config.yaml
d_model: 160
positions: "rope"
attn_scale: 0.125
init: "uniform"
init_std_o: 0.00845
init_std_up: 0.0395
init_std_down: 0.00845
lr_head: 0.014
warmup_steps: 200
schedule: "wsd"
decay_shape: "linear"
batch_tokens: 131072
seq_len: 256
Each number is 128 + 24 x the weight over its row's rms, rounded and kept within 0 to 255. Layers, rows and columns count from 0. Numbers have three digits each. The size before them is the row's rms in percent of the matrix's.

# up: layer 6 MLP up, 640x160, rms 0.179, rows 545-626, columns 0-79
# down: layer 6 MLP down (transposed), 640x160, rms 0.136, rows 545-625, columns 0-79
up545 104:139130084120111148138103111105135091103101118128110162138109153152141117153112102079149154096135119121108095090142122161126155110166154107114159129109165169168120155161122110134140111093167131157128121139130153168137133121134189143153133142
down545 102:136113154094148151161119134132114122088118130170154144151132111125162146131140134115080106147119140179105119164158130139131114132076092122096127134165119140107122126107070135148114107129082110142106142121154153129145154139124112073115136101
up546 093:154145126186137128105132173167101143116144134130144117109139133144127083115112128107137073139153162109141174111138128121101096170162124163136115124131155114153111128139104074089091149098147112140126138159127138139131118150145124061120140145
down546 098:129134153122134109135149153090097096128125115102113079152130140138121130149128106163119124174153129131136145134162177119081161123097135132115133129149099125133184090127125132111116191108117163142142117138127134118147142108156134121142146102
up547 103:131107073152117141123110101134099161106170161103113112121131176132102089142114120139171138150119130159089123144122122150100129158147103119099083101148135133087164133163141121108132124108134098127132137139150144152119108118146138117081095133
down547 106:136144159131123103139138108174137144127129125122124154158156122110127135167113097144128107117144108125112138125112136134184106131180109159102114113155130145113133130117158142153081127116123125175077153112131132096156133117171117128112146120
up548 101:174144108113117124105094111164144141126124093113178159117122104106177107110186088141152152109134108106126124102094130122128093101144147124092128151139158171124129103128148107118120121148101161104119141137128136130125104136141165142114107129
down548 102:125137149148122098150180112148146175094129117162142122120157107126111133163146134103151142116125153154159157117109102145135146132120130148138122144086115159111118120164063128117126163157148164133103081132081200144106112084122123116109089106
up549 107:129105112159142122132120122142102138115087104105117168115181148097131132133127139118126144113177126138153117149131153121099143134150146117150126161126152106162110133113120105122147143097081169096146121128111125145144100149151137150143142149
down549 103:158075117088121122142156073098132087119144151144106092140162093164130143118158139106138106123152120156104178117148068054157161146133111095129150105149137134146100124113120140135101101153135141096167111133139115079089095165164123161136154149
up550 080:096137132146132125119118132126138113162115088100105094103133138104148158103148121129117164106176141136143107149162132108105109126113157145154188156117166136147131133117076114098131120125138115143179140104110142112153087168063154180137130159
down550 100:123123156135132140152101152129102147116127168132123170150133142157112115145080138151132107098106108120114125110106124127161175123075120112082090128109082092097139091124154130160135135119126104095132125129178098120102189095159131091134123141
up551 114:112128107171155128104147123115141165158155121137127088112067088111099113096140115133133118115146141121093140130085149152161093102144137104137171116142153122131141136163111142130108137155097150136097164148121100173086130150150128139125128142
down551 108:106110121142127184103135123096123149118108094116133128148156161106100117132121175122122167100147116111097140100086117138125148124131131173061140125144138153134150127102116145108166079126129133101142135116113119128197117096119145125132102136
up552 105:136118157116112116144107106115124133150126168092193159142150136132100138093143130152098164125138141145093090121147124116118125098111174082143084136162096110123119168188118127168124158143130102143138119146119148126101108155140134120115161122
down552 099:115144143101145136122142136146167173125128131131159110133130103100105110127167147117095131163166148128149183131115091160128139153074111134157072101126099115137093098129084124092107120121143144122145088096148156122141110111142164174135132117
up553 096:088174115121148127122106101114169166149135112165123135097112133153127134093139103127133138170137128147102128106160133107148114176120134105131112155165154114089087161133082084141140139120120159130125127119130136173094112089116135141171124095
down553 099:132129148114149085111138143136130146123146134103115129125107101121141135139166156120060138106098126148124116109107133086097172124125105089097117093171137097134143119117126061116147166104103106157082167144141135160154140109135124136127115124
up554 103:141139114088130162122128162114140127098150154140150140151142147131102107107140156129117111142166148126116116103149162159155125103141157144130091135131126142096084110153109139124131107051116093089147134184126148110117151170115128118158169144
down554 102:084129131135128135112126126088101163107123095139150133140157108148094123158137121152134102126108113146152137135142135076121124139124169153165119146120119116081067089134152129110120138110112122116092161157158194152165122140128097122107114181
up555 108:132131096127107112115128052144138109137124145123119120128133185124123137148142165108124142107119133121123125096155115158132134139133139174163138120079090124105158142178139122131126113170123149126080123113063128091159080108145121118141095139
down555 109:177164123125134096147134117122133149135130143108161115111160085085149081103148152132160146112094126097153125132114147084124184139126150101124111128140148144090114147162132108099137181160128120164152154142151176097130170121155111136118127138
up556 110:099135117128089103118140094116146129153131129146149129145086179166093095121112149101109182148122120127093175138129140103145167145155139126151158104133121139130143140073127077130126120138142147122135134151167124165149115098107155134070067149
down556 106:103122145130073093135135128129150123145121099157113093112116153104107136162096124115115132116138108168105178148098095117125080128128117124130129114177136157138093094071125081086117152136123128103106144175125125158098115091122111160130068120
up557 100:186143125117133115112108100123164081126151137097124139160127148161148120089124151162138156142114136143147121125134161079171111153129141130129124130137143073135136126108190156108125128134110107144134157161141140142120142111107140139098126116
down557 098:157118126130150138155109114135150138158094136068108150173099178146123113148164142154114147105157118099105104130167109116108123124082098160115109181095155147129149146163129165152178171156090136139153117075145145137119117108114100078148124130
up558 099:138160058132147113147138146115155145125138115188138174116102112107122133104154110122167083101089099127101129128107145144131117098112138134116169124096143153099184168142106157133150143122122137127113140119158120142056122167089124105147173146
down558 097:129105161104133116132110141100136139129110166146098109125108117143183091113113123129086107129133114106124065141083087142135134119158130145068109137100088147151137115098137119128142179142146136136121163159182133142114101102124108103103150139
up559 101:132144132130096157094063141123084118102110175112111138216123169141096134171090152138082106129118106116138131130114134126153115131131108111141102130130117092134145098133145123148133117121119123138111106117152155091094114134132122145109125177
down559 102:092095142047138108136115147105153124078092131142065109138148116087112124138132104061083129140155125106167131129136122110124141094127176112156173111106126148104133117087114118132130138122115112137112108122129165131105157107144131129092166133
up560 096:124133075128138119077106117122175123089093117165152084161169091102164155155116126134129157123148154124149091091122151107092103126159135154117111129103126135145131153145158156122131128138148129092124146136214121122129133122117142111140127159
down560 102:136157135108121133133127089127125134104130109138174130115150088113173147148148158144151136143147105133197148102103112144121102088192112090120147100123153130101122144199133089139149127102115104169126141164162119150135139100157155110128138083
up561 107:129145126153137095122162166104120114118164208086155120117101123127107156161063079138109131101130156100115124149081143161108153140129111107084150072156104146118159130126119092151115120164159103115117163119113127174111153117151121126091083124
down561 107:153124128122118120123146154128140094100141183100137113170172141121094192133121124111142095111130125135163117139132105149145144108138161088097138105126104110094163129155124139151107139146138078147065156148085106103122113097099096111118116125
up562 088:134137152156107101149131123113153147115138124174083104170125116147124094067122157152085114125114130132137126126119139122129170149119120129140105107076124106140111100118168122130132121097199139113102164131120095148107117112159167159142130137
down562 091:150149123169108126095137117087158142097080105161141110148170167137121129155098130129124142104122141129082113132126105152138114136164178122118158122149159085133116111104115107130163102112099137119142122190118139142149139139080158119094141155
up563 092:131140131074137118103138137101102145125134149108116112110143147102143110140135117114102157121107080114117144150129140147089083158117104111090127129126143122080133091124117140171151096140142199141119128137173128183125097146104147140105138111
down563 096:152151102132126094194127127104127116108154133116161115095151081160119094115163152118103108122132121114168132120138092130122100124068113139096100125108125148132111137126126151126111118170145124101124121132127131160167154140112104141139086130
up564 102:155125104145151096134098128128123136137136130112148110135133114134157120067105110153081117154104100110117124116131094164120085103130175083136112120133107134091132121146105164122083113162134132129137120138105120088143123101132089119101114111
down564 101:163094131161145097143108131118114107173184125126113144098137161105158130086156124160130114138095126148130108110094100136128146141147126074128117143137145138122129099153102090076149132150117129121162112132142138071102112157104110136089147055
up565 087:157119120102149104053073125114154154120133122117115084117108105122103119112126134096171165161120106117132117135108143158105135103098148135064114114145128137131120133129076131143137143105151155117118089137148148149151103140167116140155128107
down565 088:167112114132134151150132096118173123129161144123136184115112174152142165180129165136117135145119141185124113123137114150124145124115103120141068127137112136102091159124147122177114126136106105107135161139115128106122167102134149109136168143
up566 094:132094115135083111071108151141126135136146175167161136122142137147132131140085090150094152148095123133098120151160151146136156133108072109118219098143131121115124148119117153142140147135125092118105110154181113096108115160135165159127132136
down566 097:116116113134134132093112121127131092137120132095092089121122057114142126120118155110140131133112139101127160154097132115141100120140099167168050163150167150132137104102165104157120134171153121156127184121113108132148107114141152106147167092
up567 092:123163134125158150088125117126073149131128147178133155118123107118109162143164150128150110130101129129157132087141123130156149141151079101075122139107156147124116133144107060180167145103119145124152129136075109136088140122131148126138128122
down567 099:131116145143148126138139154140140154134152147137130121115117104127119137133133126167175126126120144101156130183118136129142119157143129161092104118125113139133117108136110136156142110103149102114134139125068164095118106083159157176109125126
up568 097:117167128165121109102097126144096109148085128146187174092135150170153135108142132103125127071142108116119125143099126125067082142128128153129110109123136109169132128093148128095117114105095136135153111169129148096140152064096130152158102144
down568 098:129139120156134178130121149095150140133131132100109194137155139142164083138124115144144126130145138163126169138099083112097109120092162126125111113108173122194136158170148118169127089129150105152114116124169137082143151141123094093132152155
up569 104:138128115109128120124144101118145140189160111120137132144131125119089112140149124097128090152142115138123104127131179092121146130122122126099143142139101135126130181119149165183137147100116152097136150112107144145128101127141148132134098119
down569 103:125123081128157163121111126103179156131128169131125130172133193141123162144086139145141159094133158158138153152072101127127108151117156146122146133118145174132134125147147110122132095137150116113135121130146145143131117076165144137124141084
up570 090:128127095151128131156133124131131124093081125100146154119143111163136111117126110150124153104113129162127152133124133084119103104116133086102124137124080119166095131124110125146108085080110176157167118191122131097113100133124109133155118167
down570 094:094120104118099119104145074163150178144128094139129129126129096141084119113081118087137143121140126098118133125141113116127143079120119132155147086130139121116110089146125149105142108178158159110110064146126125110108083146119115162102121123
up571 107:145171184089138125149090088154157086143157178127146125116113155159129163101077149151129152130101158117111139117147141136119120149120120140106130167150133101078106160110102114140118140074102110121119114138109180142099099133105117092104179156
down571 108:109103140132114128128136148128145101177116092087140138092162140138116090139121155147151130135186121159141158128101163156130140116097116166135120094132108105132139145127127132144091165132095111127090139164145131156111102156122142122148110094
up572 094:130095123140100141142140133117128112115078177119138137134091119147116121143065167147187155109118122138093131122095167127122111155157129126158140131104095174152133095103120091125100118150094118116139134151088110118076115083173133105063153124
down572 097:175149110125148135129107148155146116142126146108125092133131161136168097108146101098117110156132139139134139126168147107118094089138118084115140156126155131135143134135085179128157148127154139172087163138156110097141108120128128168105122111
up573 102:155124090072145138165124128113133095094176137147186125150128169144095168102104122149123117135138141086126156125093116134120104146157198178138139102138093101111093111098118168112131124134115123115136099095116088145130122147140136123084129105
down573 096:146126110135142146124171155103114117126105166125165104075106157113099127104112097145161133143127143106153109154150139119115074149136117189122128107146120147083092170094123134142126136174138106110139146144154143121120147125158115126103166139
up574 101:107120135079160095120117142133137104091156103136150140139133101121133143147083106122133131125178180092124121105129093126128118131130087116123191124106084160110121098093182151140155137146135159126164124147111133131095126129095130163093160132
down574 097:125192142145157137111165124123155156140126131098117096130160132141116099116145161104129091173070130138143108117130140178135094171063162178114119151137107117111161116140108157086124122139130077091131131166140117105106114121142127130132130134
up575 093:077107143120135128156117079127129127138109117131149143145144124118129140135126161112132158130168161121124124092138137183139103121164125116151066123147104132172184130126119114139151130130118141086131141162126092106133069132102101102145167122
down575 098:117136097130179091105140108125126079120132165165133143131095085103127119165131147143102116110076109105134175104088157151140117142106132142172169123157120142114162129136108146114148123091111141106131108107117102084148110113162055115116110125
up576 089:116081130097119109118166115153138101128122098132153147113095158097182105110102174114109139130118126122149145129116122123142157141164130147120126121138124134151136148108156059091105117105119125161101166091124123123133153117119113158140092149
down576 080:104088126091158102110143093122119089125075104139124062118124105108150151112138150137146107180136097136176080157167104093130129133125125125119112093124124085121136137139140076139087145150143124101117087105103140123149165141133070199128165127
up577 094:112160098165132159138116106153097154138136121132125144155113113119102136122165146121150134145123124129139092113153147134142148124136150116129153122106099097116129179129125121130108146139127108160110152145142149135129134088113114127143171174
down577 099:128120095097125109094117113152112138140120112157102122141166092127126136147113144093101110152128146087157097126162112197099113107120094110113097146107127142126106122149191106131138118116163102121127150124123140147174141129149094120165120122
up578 112:123133125139161135131094136124104097071158128103134157119113120121086124087121108078084147163111119153116143118092151110167135156132109153161088155087117109118122137169126152163111160113153147112160141120130109136157120090095094099113099133
down578 108:146053130148099104120169144112140144146121118117149177118129169076109106147119130106101141119110098125110169106096146128143134160112134145126088154134163105155112118176104115098130179121166128137146154086114135130122081142150159111119126134
up579 119:186133137158183090138123144100163099129111123108120096158134167124071142120118096117117115142112149134069111122163108167149108147150113154140132167110135131169146110115173129100129129122114144129089104162139110116134123143118124130113145180
down579 100:101085154172118135139144115133156117142156116133123131140138104135159119122114095114149123109080131141134155131139134131148121134138104112096122145086145121111139147148163097105165083145105123117132146138159143109104148117106090089159110126
up580 112:153105153126129108128145153107156126115116138107124121062090117143082139152125153173134129152161096163093090110099148125114119058144154088136100126110160147116089092125097114126153115148089114092156132138159130175101153101114130162122122135
down580 104:197107097107096145140142123152140136113138128150170142144139155120111111148107157081102116224121133141183099113105129146140139103136142078132120111112129122126160125116138118094130138106068146109126145085121107121117133130128104088125102164
up581 106:154143146100123084118117133077138114130140127140109132120152108152132117143125110165112118119128142128100107111145063124147141067117158113132135110121107103114140159163096120147095177114150150088079110127086124109172104140128134130144093124
down581 109:088138121088143165119146091118136153129125100161128117134101142142092133117133136123147110178068116119104111123094124182112108129189137133129147119138123111161112121105150151158151094122159148084144113130153181131138129089103158130154141177
up582 097:139166150158163140168086119128110089107144119140149144084095119097105146142105147175076114137125127154142143137183133158123114062080137123110121103137138131086124093163119109166129088137114144134119117159104148083135152145156093106116122113
down582 099:146103129131102104081161134146131156168135161122121147155163171154123171122164161127137146065114117134110132097088115119163131141147140122131136135136113151123130152138086134092086112108122150113140102132147129114146114138114163169125172098
up583 112:110139131107107098163108056133146107086145137139096164086108108148138132168108149124114099147122141100120109109135181114109111107137080122152101128109130122082147122143118132157125131138084124118154138064086159128128149090129122128121121071
down583 104:111104117143141128119141093121136131113163151146125118120131121131168184124083178130114101084123157137133116099138130118132132100169112172164167130138096130138128112094128163122127129117075115108121115084140143117141128101124098123123155108
up584 098:128091173122161128135101104151101101117114154151162124089122110144141133158117104107154113129154160164145122144131105138096130128161108147097138083151132132096084133153107147126104176134081171087170163159100159119098126123109109101105116113
down584 099:171121127118148151114118128177116117138108146131114151128072138118131098104138122090141141129106145152143117139128145141164102125149133166144132128121119143117147134137139129104106156164129122106149088133184131161127103102159118122145075132
up585 109:138130104155105142095107120120170131116126138131126099139124160154084162152104133144115141115144088173146113157143112164156115156167155104106128122149101125143117116095117163107137158151124148092139126115157113113165112114145137120135137163
down585 109:122092111135112107145172123114129132087129132153141178117160196169146151100131090142163144150125098118146177131102104070175138120153115102122105140127126116131140167081145116088084136125136128179144106169141092138145106112105068142145104159
up586 106:108175099144117110131089124092115131144143121123116115124122125111137129120141117117170153144151143117133121137150140116111134157172124089106051184160103155102121141113115106113182137114177101100155129139138179183114126146140108135113137093
down586 106:117102121166131102116163140136115160105117118105144145136145104105132095135104184124119139114181112077131127141112114125167130087155138119125127153146173134139092108138089097136154098126132139111067116136099134159186141097138080151116173122
up587 115:127133108151142131129128100154165154126140147159102121121130114114083091137088160093107116097070125103133164181142123130144071092137158109132127111132101149146145127142099076132106113132146077139113091169100111073116125127127120124138085135
down587 109:195065135120206133108156101158111125132132137160158150136107118151111149094098125151103127142137143145111165085140117112142147136144148110115106128122076165123136157121160147105101145107090088150131107144163096118136138160098163107169166140
up588 111:152133151121097095139091102162146197176101167135130129104117117149153173143108123149091074091103122110151134103128160164121159122103121136141160134113127163129119147153143116119074108177089137140090153095131118106139083147107134127112095144
down588 111:086166138117123106139117152130112169145138127145158144113092129154144131150131137136128144153111094095093138123131118109101126140152135115098152127118115135172078142118079121097122160141142104131137115120130164146168117129137142096095143064
up589 108:170156077168082121131119116102137120123148133124126124085109092112168141115114155094139130141118108087114143118116157158094122087127100141089130111137156075131083150126121128091141129158114130145134146139112156153105134148150140107125087140
down589 113:137144164134111135137150157121140102141130060124080132081131134106160144166162146098100161134085146105132152088091131093143155141154133118127122124104158151120133116131101127105122132152119105142083096155121121124091157141118113134118091107
up590 107:118134111129101126187147162118105098126206139093103146153155127130148154111110089104089116118114119142099172129135142106138153112166093093125091136127127105110160116102086146142144149111131135145123134150140147120108080150132141111155175121
down590 107:118126194119087114104111108184123154190111076145138187164163108151100169114118125117131149100133127127090141127140143140154151148124127142160093114118113096118168114143140118132131130075115126137161107166142131144131153082103156128165133145
up591 109:118151110146121110119138118078131102118102135086144142131124164158124128133097101137114080106133150126097124129122119137107108143129113111143112129134057077132133150137119217142162134149133126126075126145128162110147152097114129100144108138
down591 106:126106109109125128130131127173105118130108126102129069150150131168122126165113189108124123108146137110137119165114107112138118116138145129142135149133114125158147122126089177130128148124132104139119114165130179115140200127142123143109130091
up592 083:119127159116125201162125165103073119124142105107128135110060141149110093146119128094100135088182087122134096122109158099151121118130160148134134171136111128128131112132107119142091108125102127165175083112163144108155129112109118157119117150
down592 100:115148151148119148127088138147130159109122150146155129123121147201114119114172129124119127131112119124130204111153109128140079120118160167135145175143147157158160149155164103131150117112167116116142162128119117117096146131158135124117137128
up593 096:158112123121150122134162123152173145112143158102150154113139112154156131108095099169104130120078164126130095131122122120104138118131129132151140104133124138125144140137125134138125105129075161107121114186102137117087151094125151169139096112
down593 093:152159100115113106117180119197103084126157146121144149117106134155158114100106148134136164123091103139152112133116101133097136112104133151115144120127117142139100109158131113099140150108100181149124129170164121112082147131120149149137114137
up594 101:126139136120138144137086165142135147125122138118145131114110152094132108129124110081149150145124088122160126157143099134084135106146175121149108080096165144084178129091121109118186150109103087125079107157134137123077131095109117106120120112
down594 107:136138134145175163103153139112129159113116078152132133115128129093139136120122121118113128140082121138096118123146124132118080123170132137175175128123100134099117169129137115120106129096118153094120151136146114071135136138147130133172119138
up595 092:118118147121107124103135099153135120159109100126134152120132140134134094151122165143096123082158136181111130111100099110131142136118140139150093136081088112141147134140149117128145184112115149113162157142121144107136151133178130146138120110
down595 099:119119131153138124090098123123128153164180116147095150220114127091135107130148147115131138129142120132089144160113160118108129157124139149155191114116130148129130129120114080131129135101106184143153172141118104136143126147119100165145129103
up596 099:141140166125131120130134097120145119169119127095139133092140131087123080157104130140086127118118165109132149119122141153106117127147145172148131097106183115137101105155112127146166126115138179119152138115104162120106142136137145116148114102
down596 099:138084140130091106115132081124122150163153156177098145130155122137100116123125135138104139145085142132166153114118128128139096143155098119104134143122137145108126136109092155127099142101104144120144175123154147154150091142123141146145144119
up597 107:139150106125100143124121115086074183163087120145083142145136084155134131145116134159109168128124109105103140119150106149159130130132103108128119127087128078119120149147131143122100165166120145106113123160064129115097086177146130136110150148
down597 108:080101139142124051099094084142131124150119163116081094116125143083107125176086118117145183144131123120179103180168115130141093071147157156127112110131114144118127134124114146151087113129143130137129146179095161155127129101159150114138122101
up598 089:133113163096147095103161117128085138125140131106141135144098160170093136165136126136142088176125104106107141133147131127137128120153095130098151160147165144131064126112111125142145107118124169164160114128136140155146122094150139152084141140
down598 096:125117108199109132119113139101150087118163138139168128109165095099141100154125144157130117132112165160117099120160149128103127147127125103171143145116153120113117148116133098139122144154140151095136109199187120108183128133133118088134125123
up599 106:157146107142130090132077119142125137099085158150188124126094148119120162161162141104123130112134095112166094133109190152159098117154151145077167143155114138087133127145104110109176137143124143172137155113099124097129137097141139125098112155
down599 099:173140127139122120118129093131110118138054101114106108156114146110126149069140134095122114125149138162074167158147110125177161134133130102154099154151124133156121121120169167128085134113145154123149132114116120143155098115076146172141135146
up600 108:138128079095133079126084160123143189154123149087137138146106146094102120137111133144139140120075102124123122146112127171125152087147135108119126129169170141160147155175124116095167129147129128149129122118146128143117108134129109137160142140
down600 104:140117147122113149130116133096122114124095159106146130106117095136098139169134155123179124116181112144153089134139138195138151107105122152123112094134164114132113117167153089155110155129145121176142120155137126152130133139119130179166106120
up601 093:121152126177178152132105077124153105111083131139147119132140118140128117111102100087126165120175166182132099170173121132123101149128138135150117108129144140125135134105149136122127134147141124091137147119131143123179113131139143094154104139
down601 100:117103170104102130123114120093098168110156151155109166159137140180148112130097126141102067137108145097126104123117168100144141157114170176139144152146103108106089124125152139126093156129111118125089153094132121158089118127159188136102102135
up602 099:146133130119112111118107117120127123142116098139101148133174126140146112090094135110102126081161111095102128114092171120117132147195113132128151171151101135126127146121095125119101119095126143143127091129104144117108131126155110155155089141
down602 106:125155118145134138092142124142176143109163120154161142122151151140138086151165112101066127118103159100195087131171154160138117118118117119119104090131133108175161116139130111099114123129141136108098159163144141153139105096115117145118137134
up603 102:103162098098132104117134122138101110124137188139175119112097117127109171145096108076145139116144104107114109092132134134113155153179133114129130150098132121147168129155157126145133144135187142143169068146132113092124108118110162138121133099
down603 101:102120114116115147170162144164127140099127141133184109137135115158178107168106141127119112132163135157142148144107112126154171113138132110139108110116114113110176122195172144110130149142154103139130060108121133148138070113112158146100102175
up604 099:157135139146155121167140140120128178132122108155105140152106094087147164132136097144120135112135119120114115120113153137145104134132122095119093118118100151122154109122101127130163124133124146167072111131142173162104098137165167129119123179
down604 099:159154124132108165117156134157131114100127078123107177120145115129121133126109135173165104083073133142124145126127127124153135120128178117150151127118135106119115121158122125146134165109134133096137122190117149142114119153074115143110130129
up605 100:107140140123134087147154099116158178138107176122151113100083112093149136150142139132107160113123119155147134099099165107144108152137136121138106133150148112138119145132122151110139094123158148107129147128143143114139100190108146125090112153
down605 100:108129095129110135081102174137188153114120141155068151157106158108106122129148142112109120160122120155104166132121166104078125159144143086105138111109130149116104109104103146128101078187110134161122108120136127142119119118163172123150106167
up606 097:107115066103124142153137128117151128133143157090164160117134137073121143083104137125134138097098156118177109094139153117139120119146121129121148179115180131097148108100164112118144124151107125152177142146129160179153120052140135125145158102
down606 098:133189139116105117096145100134087148117095133126143156123144161082132111130100092175116128132152135070111142102169139149109087065104137146166125138122125104142127113171131132124136158131136158172118145135099149106126120090147109125109150170
up607 108:143149148118158135130144139070149183126148130144126159136094141087155144096131144120094115126172119135086155151112132107113111117166118126146146107140166162134095143122139159142125104163095160171081165129123121142116134162092079090078124111
down607 108:116155118089118097151082142103152136120151146160102125148144156132126097157149140193101128108123151188119147101087129090144138128160149121123148112098143086122163146081130148134127129125096184135081109090138117137123137131100153090177124085
up608 075:106136140128182120156155139145141102092154142119096138155141132126092131134116122122128152133112150106145163109090164129127132116144112076116115153154110131130131147148172114093127147101125150139113128121193143109147136152112213125058116102
down608 078:134168086130096113105065138141131158123144156146173102119144126161125117139147129124122128114144125137090076135133104134172115107100134165120166111124146129119131097101115187151179132150131113157129172149092105147103123123140103129150147109
up609 103:115135132137181142096099166145142130121134178098156113130076155156155147101134138109128125124110102148116100118099124126146127107144141105130144134143100124108149156108135107091130148125165131129109111129109106145123097090111151083173119144
down609 099:154151129125149198095106131129153100145084082127143055127156154117125151139098112143102082093121111132130115128172143104126099203147104134121141125146101133115115118113126161153129127145155126121149112090116153102134111101156106096106134150
up610 108:148126113174140134114129149105123108138134147167153151125122114105069151152097130122128141164132145135110124142147179124103135162113127120107128145088176113136152122194150069140142151144126144064141146107110178133111132105098143095118135130
down610 101:183121111141119128128110163098081144114120144134145144169163125154135115087123152134133126139120099151130116138140128105134067137132139130110204162138139135127101148137131104125104131073120138073126092098140116141140121107131153133125101158
up611 107:138099132115124116131127140154135115086100141167097122131135120092110151149128108094115129121098123126129158155127124157099117134131184126115144130147121129103118135122083147125142170131128092073107135116133139139191092136128130147096150150
down611 105:110125128115119150149154080122126138106143154095128099152124164131109096153133133102111134089121095072102133097129107129096130115123157176180116141179128116115151142108167088134146144127121099112077114128122148100136123123137116149148157137
up612 109:162111100080099127096129156101112138076167137094124148137138149123106170123093118141150124174103127121158129129116178109176159106155089113126144114162148121140120133122109181154168167151138134170143143125156128136126138153114105115143107155
down612 115:115171097166132133119125118152132098106199112107159121145143122153108082073155151157124125129144142152150103130122115119105120120145096117135089144149113142133151195120118086117116148095147160143105148138171148109096121095104087121114123132
up613 095:144159129136148116160114123160151101167116111144125071129138131083159104106131131100146160143128139104145140150100097098134164153152165134120103149127099119075151129146111109178119120103128166097122136183178152148109146154116144088133099139
down613 095:147117140143099134138101158067113097115161155167156160112167122105115128147175154129161061137150080141132162139141121110106145124130116124171146096122115144127106145080190102109134125090133168129161116128095099108137084155134123107140103136
up614 106:129118105118128135119137126118143093104140167103141123139139125108086112105068096148085112110130132131116091132130086141164087119132138135110110171132153103162121149134103160118131128109124181126126166119124141166139095143106159136102105130
down614 105:160166120109169136137131122128145128123123115086139139095115123111137167135135138085104139122157145173114136141152129076146131133108165145131151101138120119136136160161135097119191095133158135112147096113137129130173116110137092096149111106
up615 079:106137149109119130122151139105141112131157095161107107141139158133110103110161151151128148129203107121119159128132104157076146106150157105126163156148139107186127103104124117178143180129133153108121109170108089083127137148095117146211124178
down615 088:143156108156180105108137112139105167093139115151154157144115134144155134128107140141131079114108144143153086111078109116113134136126083138159129106076147091130097112162128154120139140105149102147142184132180147114127078147133132147108124168
up616 090:102114128162153108122086139108168137147131143180116106143157108143104127135144088129111109088197090111108165129119133159149156121100148130086153182145143146114142159118134135130145074123117139141146130153154115120116122121120156133176170143
down616 080:105051129113127164105126122113112114072135088098097137076111120109133116098147157117156117118133103142120107122134071130074177149075061130137077108115110144124099112109145105106129088129129109142162123116147142121110158118120096109103147130
up617 102:143098141137185118133142114135138143090135123126194143143130132102128141133094135115148147133101124115116092128136144078097136134112131153168124139090144089139099150138104154152125159153129153120166070122111145130139111148149140133126126102
down617 099:127126126105115157151105168157136161081144119148129177103100169132103115082107123172132122112115123101153157122128114125090149132095133114139084131134132147129127117196064112097142102104120142151148099094119101135113106140100103130168100158
up618 085:094075094109121111134081153142124134099141151122119178159135127148140164133151139123133128088102113119103105133178136132137090135152080153170143148134129127132116108134129123158144122111131105110125120134147133134098121150136105145147123136
down618 085:165145115158160139111132104125112133135092145104119055142134150095156137153116132108070101143101139177152132117118116119129100128101183129121119099114137093147117100121151138133140111103096104094085128136118140121109109145115135130120115117
up619 102:119136110099123138112124066123134138140086151142147128077159117124157166152082124175091170121134140119157139114110087117155138108147177118098110124090059137151129114167118163122076143107117132118116100145107110113146114178136106154132120167
down619 106:105134108125162105115135149117134120141109124152131149132175134093143098123103123113126130141175137110157111114123138130147098106149122094114096145171124134123104142146096125122101135130107091137125138134088119136175092129184121135154134116
up620 091:112133165148151135123107101124170183100116131131157118130100140095094085112157137145092172127118149127062128080135113139133142141090116142142096137115150119112113168179132175110156145169080151186143102131139120110121106101128156115123104104
down620 095:171133125129139158120156124135101110135177120128109193101121185122122139129098132066127124168107131107169157127143159122122133072125129111175125122156173124118137145115151102086150115114165142139095136171146079123121149141128117080158133154
up621 090:112139115156147095122092168133123120053109110137112124167150154131115081123116183103126135121151125151142111113116132162115138096122126139159145128124105134137175128110131133136145142135119144153125126148144145156138119123112138119093123122
down621 096:146106135173162124128121093115143140106192110154124125118142128145093174123117134148166115116100158135116112141104160132100146097095095158087143148141156137090100126128137167164151114084132124120119139109155096153083099125144090131156137151
up622 100:147136083123131095122107093105128168144135129151136123134129142104129120100105150143113128125103096151138094076093171121101094128158090148117176096148132103136124138115091120125109122119115132139129170122093195106115143116133105170171130117
down622 096:168128097148120125122134097140120117140155106103122099166129129110093113129122164120117111166086133106119135103103164143109114099160083125155137146088092141122137071125128102159132128115145135158155119097121105155136121170111146092150124127
up623 107:147158123155122138124094149108156142131095146088151128135136088113129147160105167121116145121099109140138121130084131120146114108138138118114146116155097148110145116118101142136112133090090099115127154168176122102095112112121134143101155104
down623 109:104134089105101136136142104144124145106138095145119161077098134109129133110137136134071149132107089154130121170148133146119143134164135121158120105108119120097139160164122114118137142135127143117098130118167133118084166124115088109067136092
up624 096:158160148133153141134149113092101146109137125121122155140102131147121125074113153147122121165170131145108123145135140125121204116121120120116163151109093084141102152059160154148110134135120151131147164123118120066099118130148139112157095116
down624 099:135135115112146110141106152128107121122165105088141155114107130109135167099083140125138161143107096148136099125124143137123129115106185143112187127144152132144108142131158141133087106095096085102144151114147136125118121107090118150166129102
up625 106:099158135143171111142149127073155151119135115077132096141159107092151129120138145134109146114122147097109156107115103101118134174117113126131121097135092109108136142122087110139137113189135140098138129126118126088153092114093150087150139125
down625 111:136135156143108170105088130162128140100128165129103109089095137127155167142151145148145149157106130117112118108162148164117143161124151142141119079119143139085142159140133160098125138123093112103127151127092160134115074093186134128091097137
up626 099:108124120076094144114076106144142123108170126127119141176134132120167124103147120129124128090143064147113160114127146134111156120151119120126115117130134161156148142085102094161135145117128136152134125181113131127115118113118114125109139121